Each number is 50 + 10 x the weight over its row's rms, rounded and kept within 0 to 99. Layers, rows and columns count from 0. The size before them is the row's rms in percent of the matrix's.

# layer 2 MLP up, 512x128, rms 0.2, rows 441-466, columns 0-63
111:47 41 60 61 52 51 52 62 45 65 41 47 47 33 42 28 51 56 64 53 49 50 24 44 52 52 54 48 37 45 45 46 28 54 46 41 44 41 49 56 40 49 66 27 56 35 51 59 38 57 57 35 41 57 52 58 53 53 51 59 47 51 45 57
099:55 38 63 43 46 39 29 27 42 43 58 56 46 48 26 37 42 47 53 39 53 68 60 59 55 38 45 40 56 56 61 57 48 54 45 63 50 43 60 56 57 51 60 55 52 35 61 36 45 57 59 37 55 39 63 54 58 59 33 60 32 54 51 32
087:49 53 62 35 50 53 57 66 41 41 44 24 51 50 45 49 34 47 27 64 38 48 54 58 52 48 28 55 56 44 56 49 67 58 45 41 45 68 50 55 53 47 67 51 38 47 57 73 70 54 49 52 46 50 41 53 31 46 48 59 71 39 46 46
089:66 44 48 40 44 34 54 69 48 58 50 52 30 51 51 49 54 37 52 67 44 39 49 54 58 37 67 46 51 50 59 62 58 61 50 58 42 42 45 67 44 47 52 58 43 38 57 41 36 38 50 42 58 33 55 73 46 48 41 66 73 50 40 65
098:54 47 66 39 42 46 35 42 69 52 48 49 41 47 42 52 52 70 45 52 44 59 50 29 58 56 77 40 81 32 53 59 47 63 42 52 38 63 57 55 46 51 47 66 55 51 54 55 56 53 65 58 49 59 46 40 59 27 44 50 47 51 46 49
097:59 76 40 61 58 55 52 43 53 55 74 62 50 53 40 51 43 48 52 54 49 52 55 61 52 71 63 61 52 48 42 63 58 50 36 35 53 55 54 54 39 44 50 47 63 50 55 40 57 70 50 54 38 53 46 56 47 63 41 52 47 41 63 46
089:41 56 44 53 65 56 56 36 39 60 39 39 45 54 63 31 65 51 49 53 48 50 46 42 46 42 51 46 32 57 48 45 23 72 31 38 54 31 43 52 48 55 57 50 60 44 43 58 40 63 54 58 39 55 51 59 44 54 61 57 51 59 39 63
098:51 65 65 67 28 58 39 55 54 47 41 44 62 53 42 48 55 48 55 20 62 52 58 50 74 49 42 42 52 62 40 49 51 53 52 62 71 45 56 52 41 47 57 54 39 47 50 34 54 66 52 53 58 35 48 44 35 44 57 41 56 33 55 56
107:45 60 54 39 34 58 56 40 29 51 41 52 48 36 43 30 53 51 54 31 55 60 39 41 51 49 49 42 55 56 56 45 38 47 57 36 55 63 48 31 62 45 73 37 66 48 38 60 40 44 40 67 58 55 55 58 44 49 65 52 66 65 43 42
103:63 41 46 45 45 63 47 58 51 47 55 50 43 37 41 50 50 53 33 41 52 45 49 60 56 35 56 46 57 28 61 65 36 54 39 53 40 37 44 51 54 34 54 45 35 48 61 60 53 47 61 39 51 65 45 63 40 57 58 56 40 63 61 46
102:50 39 69 43 46 74 47 50 55 35 42 38 41 39 66 49 55 45 51 64 61 65 21 62 41 60 51 59 45 48 46 58 60 32 52 70 41 36 41 65 45 45 53 42 63 37 37 29 68 51 38 43 53 45 55 70 54 67 44 42 56 50 50 33
097:50 49 29 45 66 43 56 62 37 65 69 34 39 47 40 50 50 51 43 35 47 58 60 40 60 45 44 48 47 50 46 48 48 49 62 52 48 53 44 62 67 60 41 70 51 68 61 53 54 69 46 39 63 62 71 53 30 43 63 56 32 39 45 53
104:52 44 28 48 49 37 29 49 39 66 50 78 46 63 42 66 52 60 51 33 59 47 63 46 42 62 53 38 42 73 50 46 53 62 52 58 49 62 47 46 40 52 47 55 57 67 45 51 45 55 57 60 41 39 49 59 59 42 54 49 51 54 49 51
092:49 67 40 77 52 35 61 27 58 60 49 53 42 64 67 65 53 53 40 36 70 51 69 55 51 43 56 53 53 40 51 58 56 65 39 64 54 47 58 37 59 50 44 55 68 52 51 66 48 46 46 48 34 38 59 36 46 65 44 56 48 32 53 47
088:46 52 64 36 50 48 67 59 65 58 40 45 46 48 59 60 52 50 46 45 57 59 40 56 67 45 37 52 56 46 52 35 60 57 35 53 69 48 56 65 26 41 37 57 68 51 21 60 27 30 32 49 60 56 58 57 35 38 32 53 64 48 55 58
106:37 52 41 50 75 58 52 55 57 53 62 50 51 50 43 68 49 47 50 45 56 62 74 53 52 57 40 56 59 56 47 58 61 68 31 58 55 49 58 64 59 67 37 60 48 54 46 56 79 56 48 43 50 59 46 47 45 63 74 62 28 28 57 50
116:77 48 49 54 47 55 48 37 58 51 49 53 44 25 49 43 47 48 54 58 53 44 54 49 68 59 66 67 62 60 61 62 45 51 48 49 31 59 42 31 37 42 59 45 36 48 44 46 38 50 50 44 51 44 36 62 57 63 53 63 65 49 43 62
102:70 50 43 58 38 59 64 52 72 46 60 56 54 50 48 30 59 57 49 40 64 42 37 51 61 51 60 44 43 53 40 45 48 57 51 48 58 42 52 52 39 37 58 35 55 52 36 44 38 64 55 35 50 70 36 70 41 57 54 53 39 70 34 22
077:55 60 41 39 37 57 52 47 63 41 45 58 63 68 52 65 58 45 54 47 31 54 39 49 36 57 44 64 65 58 39 66 57 40 55 59 33 71 48 55 48 53 49 42 46 64 32 36 57 45 44 54 39 57 52 41 59 65 42 53 32 40 41 52
108:35 51 63 45 40 48 42 60 40 42 43 63 71 41 58 57 30 58 54 50 73 60 62 64 40 51 38 61 63 49 58 57 61 59 50 58 47 56 50 48 54 52 58 48 56 62 41 39 52 64 62 45 54 50 44 62 62 41 48 58 46 46 50 33
091:48 44 57 55 69 53 34 60 33 48 66 46 48 43 53 52 45 46 47 49 44 70 55 40 41 28 49 40 43 73 47 46 25 47 48 62 61 52 34 35 49 52 51 39 54 39 57 47 48 48 61 43 34 44 59 39 44 34 53 64 62 35 47 48
096:39 48 53 57 52 67 63 60 53 69 54 54 54 45 60 59 38 55 45 76 53 42 64 48 59 61 56 60 53 55 44 57 43 57 40 55 60 66 52 52 49 54 59 52 53 65 24 56 58 73 52 60 48 64 47 51 55 60 59 48 36 30 51 54
094:48 53 58 55 51 44 52 49 42 25 43 50 64 51 42 33 37 62 51 49 57 58 35 51 63 36 60 36 48 43 64 49 40 53 35 55 69 60 46 46 60 46 51 54 56 47 67 57 57 46 50 54 60 30 45 42 37 39 50 56 43 60 60 76
104:54 51 58 58 41 44 41 53 65 29 45 38 47 63 43 48 43 48 33 38 46 56 50 61 56 60 43 73 54 44 49 45 64 55 33 48 48 57 56 56 38 43 51 52 53 48 59 31 61 61 68 36 51 41 49 51 52 52 43 53 50 33 43 46
100:33 59 43 52 55 55 47 48 48 60 45 56 62 52 53 60 43 49 54 36 55 70 67 68 51 58 46 71 56 50 56 38 67 49 42 64 65 54 65 63 55 36 66 58 64 34 42 42 54 63 43 47 48 45 44 38 55 55 47 60 51 50 47 55
087:51 47 55 33 66 37 51 42 49 55 30 51 64 62 65 44 39 56 43 35 37 40 41 22 38 59 53 44 37 37 49 60 41 52 51 56 60 48 37 60 62 47 42 57 47 62 41 50 58 71 56 48 29 57 62 55 46 51 51 58 52 50 47 39
# layer 2 MLP down (transposed), 512x128, rms 0.186, rows 441-465, columns 0-63
100:53 32 61 42 47 48 47 48 59 38 45 30 59 51 56 53 65 55 46 51 61 48 61 45 43 70 27 49 46 60 66 69 50 42 53 59 55 67 61 63 61 66 50 64 46 53 36 37 61 43 40 49 46 61 48 30 68 34 36 56 41 52 63 46
105:53 45 58 70 46 81 67 67 48 58 70 65 54 39 51 64 61 52 76 41 46 66 56 68 47 52 61 51 36 64 61 57 51 45 29 39 46 51 51 47 35 61 34 44 58 53 53 42 61 45 46 49 54 41 37 40 54 32 57 48 46 53 60 40
109:47 54 49 29 55 52 42 65 40 35 50 47 50 41 36 62 32 41 24 69 41 37 47 63 67 50 32 43 56 58 53 51 53 43 47 30 57 52 45 61 44 50 57 44 53 52 44 87 62 63 55 51 41 42 66 46 58 68 63 49 51 61 44 55
111:43 40 51 54 39 60 37 55 38 53 40 56 37 45 62 60 63 45 60 65 59 55 58 48 53 44 63 42 49 48 54 43 57 68 51 42 40 36 44 62 24 36 60 59 41 34 55 58 32 47 52 57 56 67 50 67 56 50 36 54 56 50 49 54
083:36 58 44 62 38 44 30 55 43 60 45 36 53 45 57 60 52 55 51 50 59 45 50 49 38 49 41 36 34 62 38 31 35 42 52 45 50 58 67 48 51 57 57 39 42 34 62 46 44 36 54 49 58 59 71 61 50 41 62 64 50 46 42 42
094:51 42 61 54 57 47 65 49 64 44 60 46 46 75 52 49 31 48 56 51 61 47 51 52 37 43 67 47 44 64 31 59 49 39 46 45 54 53 34 39 65 58 53 54 49 43 51 53 55 35 36 58 44 41 53 65 64 54 54 63 47 46 47 50
085:56 52 55 38 41 47 32 55 59 40 68 63 47 38 47 48 52 65 50 50 52 41 57 59 63 61 46 45 57 43 41 44 57 40 55 68 39 66 51 28 54 44 49 40 48 61 69 43 41 53 63 32 57 55 47 54 58 44 47 31 39 54 49 52
100:50 64 32 46 58 62 40 27 56 53 69 47 45 61 48 57 62 32 48 49 50 26 61 44 52 47 51 47 52 54 56 64 38 32 57 33 48 37 37 56 54 61 56 50 59 50 63 53 59 59 61 52 38 69 51 37 82 39 39 64 43 42 54 58
109:55 54 45 41 50 53 38 52 51 57 42 55 65 38 48 67 57 28 45 54 56 48 46 52 57 48 52 37 62 71 54 47 44 46 45 43 59 57 51 42 62 39 52 41 59 53 37 48 45 45 43 54 72 30 62 60 52 41 40 30 59 37 68 39
104:50 46 64 37 56 49 68 44 63 48 75 42 51 51 35 43 58 72 51 53 72 64 44 44 53 60 48 43 33 50 45 37 51 49 55 51 48 50 44 48 47 55 62 40 61 40 49 54 66 53 43 49 34 57 47 59 52 38 58 38 60 36 50 48
091:51 69 48 58 78 33 48 48 61 64 54 35 57 59 43 32 39 48 62 51 31 44 52 41 40 28 41 44 59 38 52 39 56 74 46 42 53 58 40 32 36 44 56 47 38 57 46 41 37 42 49 53 43 64 43 34 56 48 48 58 30 43 47 53
112:46 56 65 50 45 50 64 39 64 52 64 41 61 47 50 59 42 43 47 55 44 48 49 47 63 38 47 56 36 65 40 57 51 45 67 53 56 46 39 62 66 58 30 40 69 66 63 45 52 55 42 40 48 45 55 49 31 53 57 68 58 46 50 55
098:55 59 61 36 42 61 61 65 52 44 44 32 40 42 48 49 77 62 54 66 52 49 51 49 46 65 41 38 41 48 42 44 58 52 27 37 61 42 50 54 49 50 52 53 56 42 63 49 48 64 29 28 43 48 50 67 55 49 47 47 53 54 27 63
099:57 59 46 54 40 56 25 53 52 42 40 42 36 35 69 52 47 55 45 56 53 35 57 57 49 31 43 43 36 54 52 38 54 39 55 64 56 35 64 38 60 32 53 45 58 50 53 54 54 43 44 60 45 59 52 50 50 59 34 58 35 29 51 59
105:44 61 51 65 36 66 55 48 51 54 36 65 43 43 44 37 62 38 46 59 74 55 51 48 41 52 45 47 54 45 65 45 62 73 50 66 51 57 59 76 60 50 45 46 55 60 32 47 47 38 53 50 43 32 60 43 60 32 53 54 61 50 45 52
096:48 31 64 42 32 52 68 43 59 63 49 38 42 57 53 52 57 53 49 74 55 51 62 60 60 43 51 61 66 53 59 71 57 41 57 53 56 57 59 48 44 42 34 42 43 45 43 63 52 52 54 42 62 52 36 32 50 55 47 40 52 63 52 49
091:44 45 50 48 47 59 40 68 35 39 69 56 63 70 44 73 56 45 62 63 47 47 55 40 33 47 46 47 51 40 54 34 41 34 58 39 50 42 52 66 47 58 64 55 55 40 48 46 51 60 62 62 29 61 43 39 53 37 59 52 52 49 66 28
114:61 32 48 56 73 57 52 41 56 48 44 46 48 41 48 34 45 51 62 37 44 61 40 58 43 58 66 50 54 54 53 54 54 44 51 47 51 46 47 50 52 50 37 46 51 68 48 52 40 64 51 34 63 52 53 62 31 74 45 56 51 38 50 39
097:49 54 34 43 42 40 59 50 54 37 44 69 58 55 35 48 40 31 52 36 37 46 39 56 42 51 47 59 47 58 24 68 62 29 67 60 37 80 47 56 49 56 60 49 35 64 45 41 36 44 49 52 46 53 55 48 51 65 52 64 47 36 44 46
114:53 45 68 65 52 30 42 49 54 44 58 50 55 39 51 53 39 55 67 51 48 47 33 56 52 53 49 71 29 74 48 72 49 45 41 47 47 49 39 80 53 55 38 45 56 52 51 59 37 46 51 40 49 33 49 50 72 52 46 55 50 38 39 65
111:38 48 58 47 65 45 63 51 50 39 44 43 50 63 68 46 40 50 64 52 51 70 37 48 52 59 45 46 58 70 50 56 40 52 40 75 54 65 31 66 43 47 56 52 48 55 44 51 54 31 45 50 52 51 62 21 45 39 45 59 61 45 55 74
089:47 38 76 67 52 67 61 62 44 53 56 42 65 65 59 53 67 50 44 53 59 54 63 53 45 59 49 64 55 51 49 45 45 55 39 50 65 56 68 46 58 61 45 48 56 61 48 48 50 53 51 66 38 51 41 43 47 70 68 47 43 43 48 62
100:56 38 52 76 39 51 38 61 52 37 39 46 60 49 56 69 53 53 52 55 59 48 37 45 58 35 52 65 26 36 44 61 48 44 41 50 57 55 43 65 48 39 42 44 50 60 54 43 53 40 30 56 40 40 48 42 39 59 32 60 48 59 66 57
087:44 23 56 52 50 61 63 54 33 47 46 49 43 35 54 61 53 47 53 70 61 42 38 46 58 41 55 45 45 52 52 50 47 58 52 52 51 39 52 46 66 55 47 33 33 39 44 57 33 40 49 59 56 52 52 39 70 54 39 33 58 66 69 48
111:47 65 45 69 39 49 56 43 49 71 48 52 46 43 63 51 58 52 54 52 51 56 51 63 59 47 43 62 49 37 36 44 46 46 70 47 57 55 31 56 63 41 55 49 62 57 55 61 52 51 60 55 76 42 58 26 37 38 18 45 38 44 56 49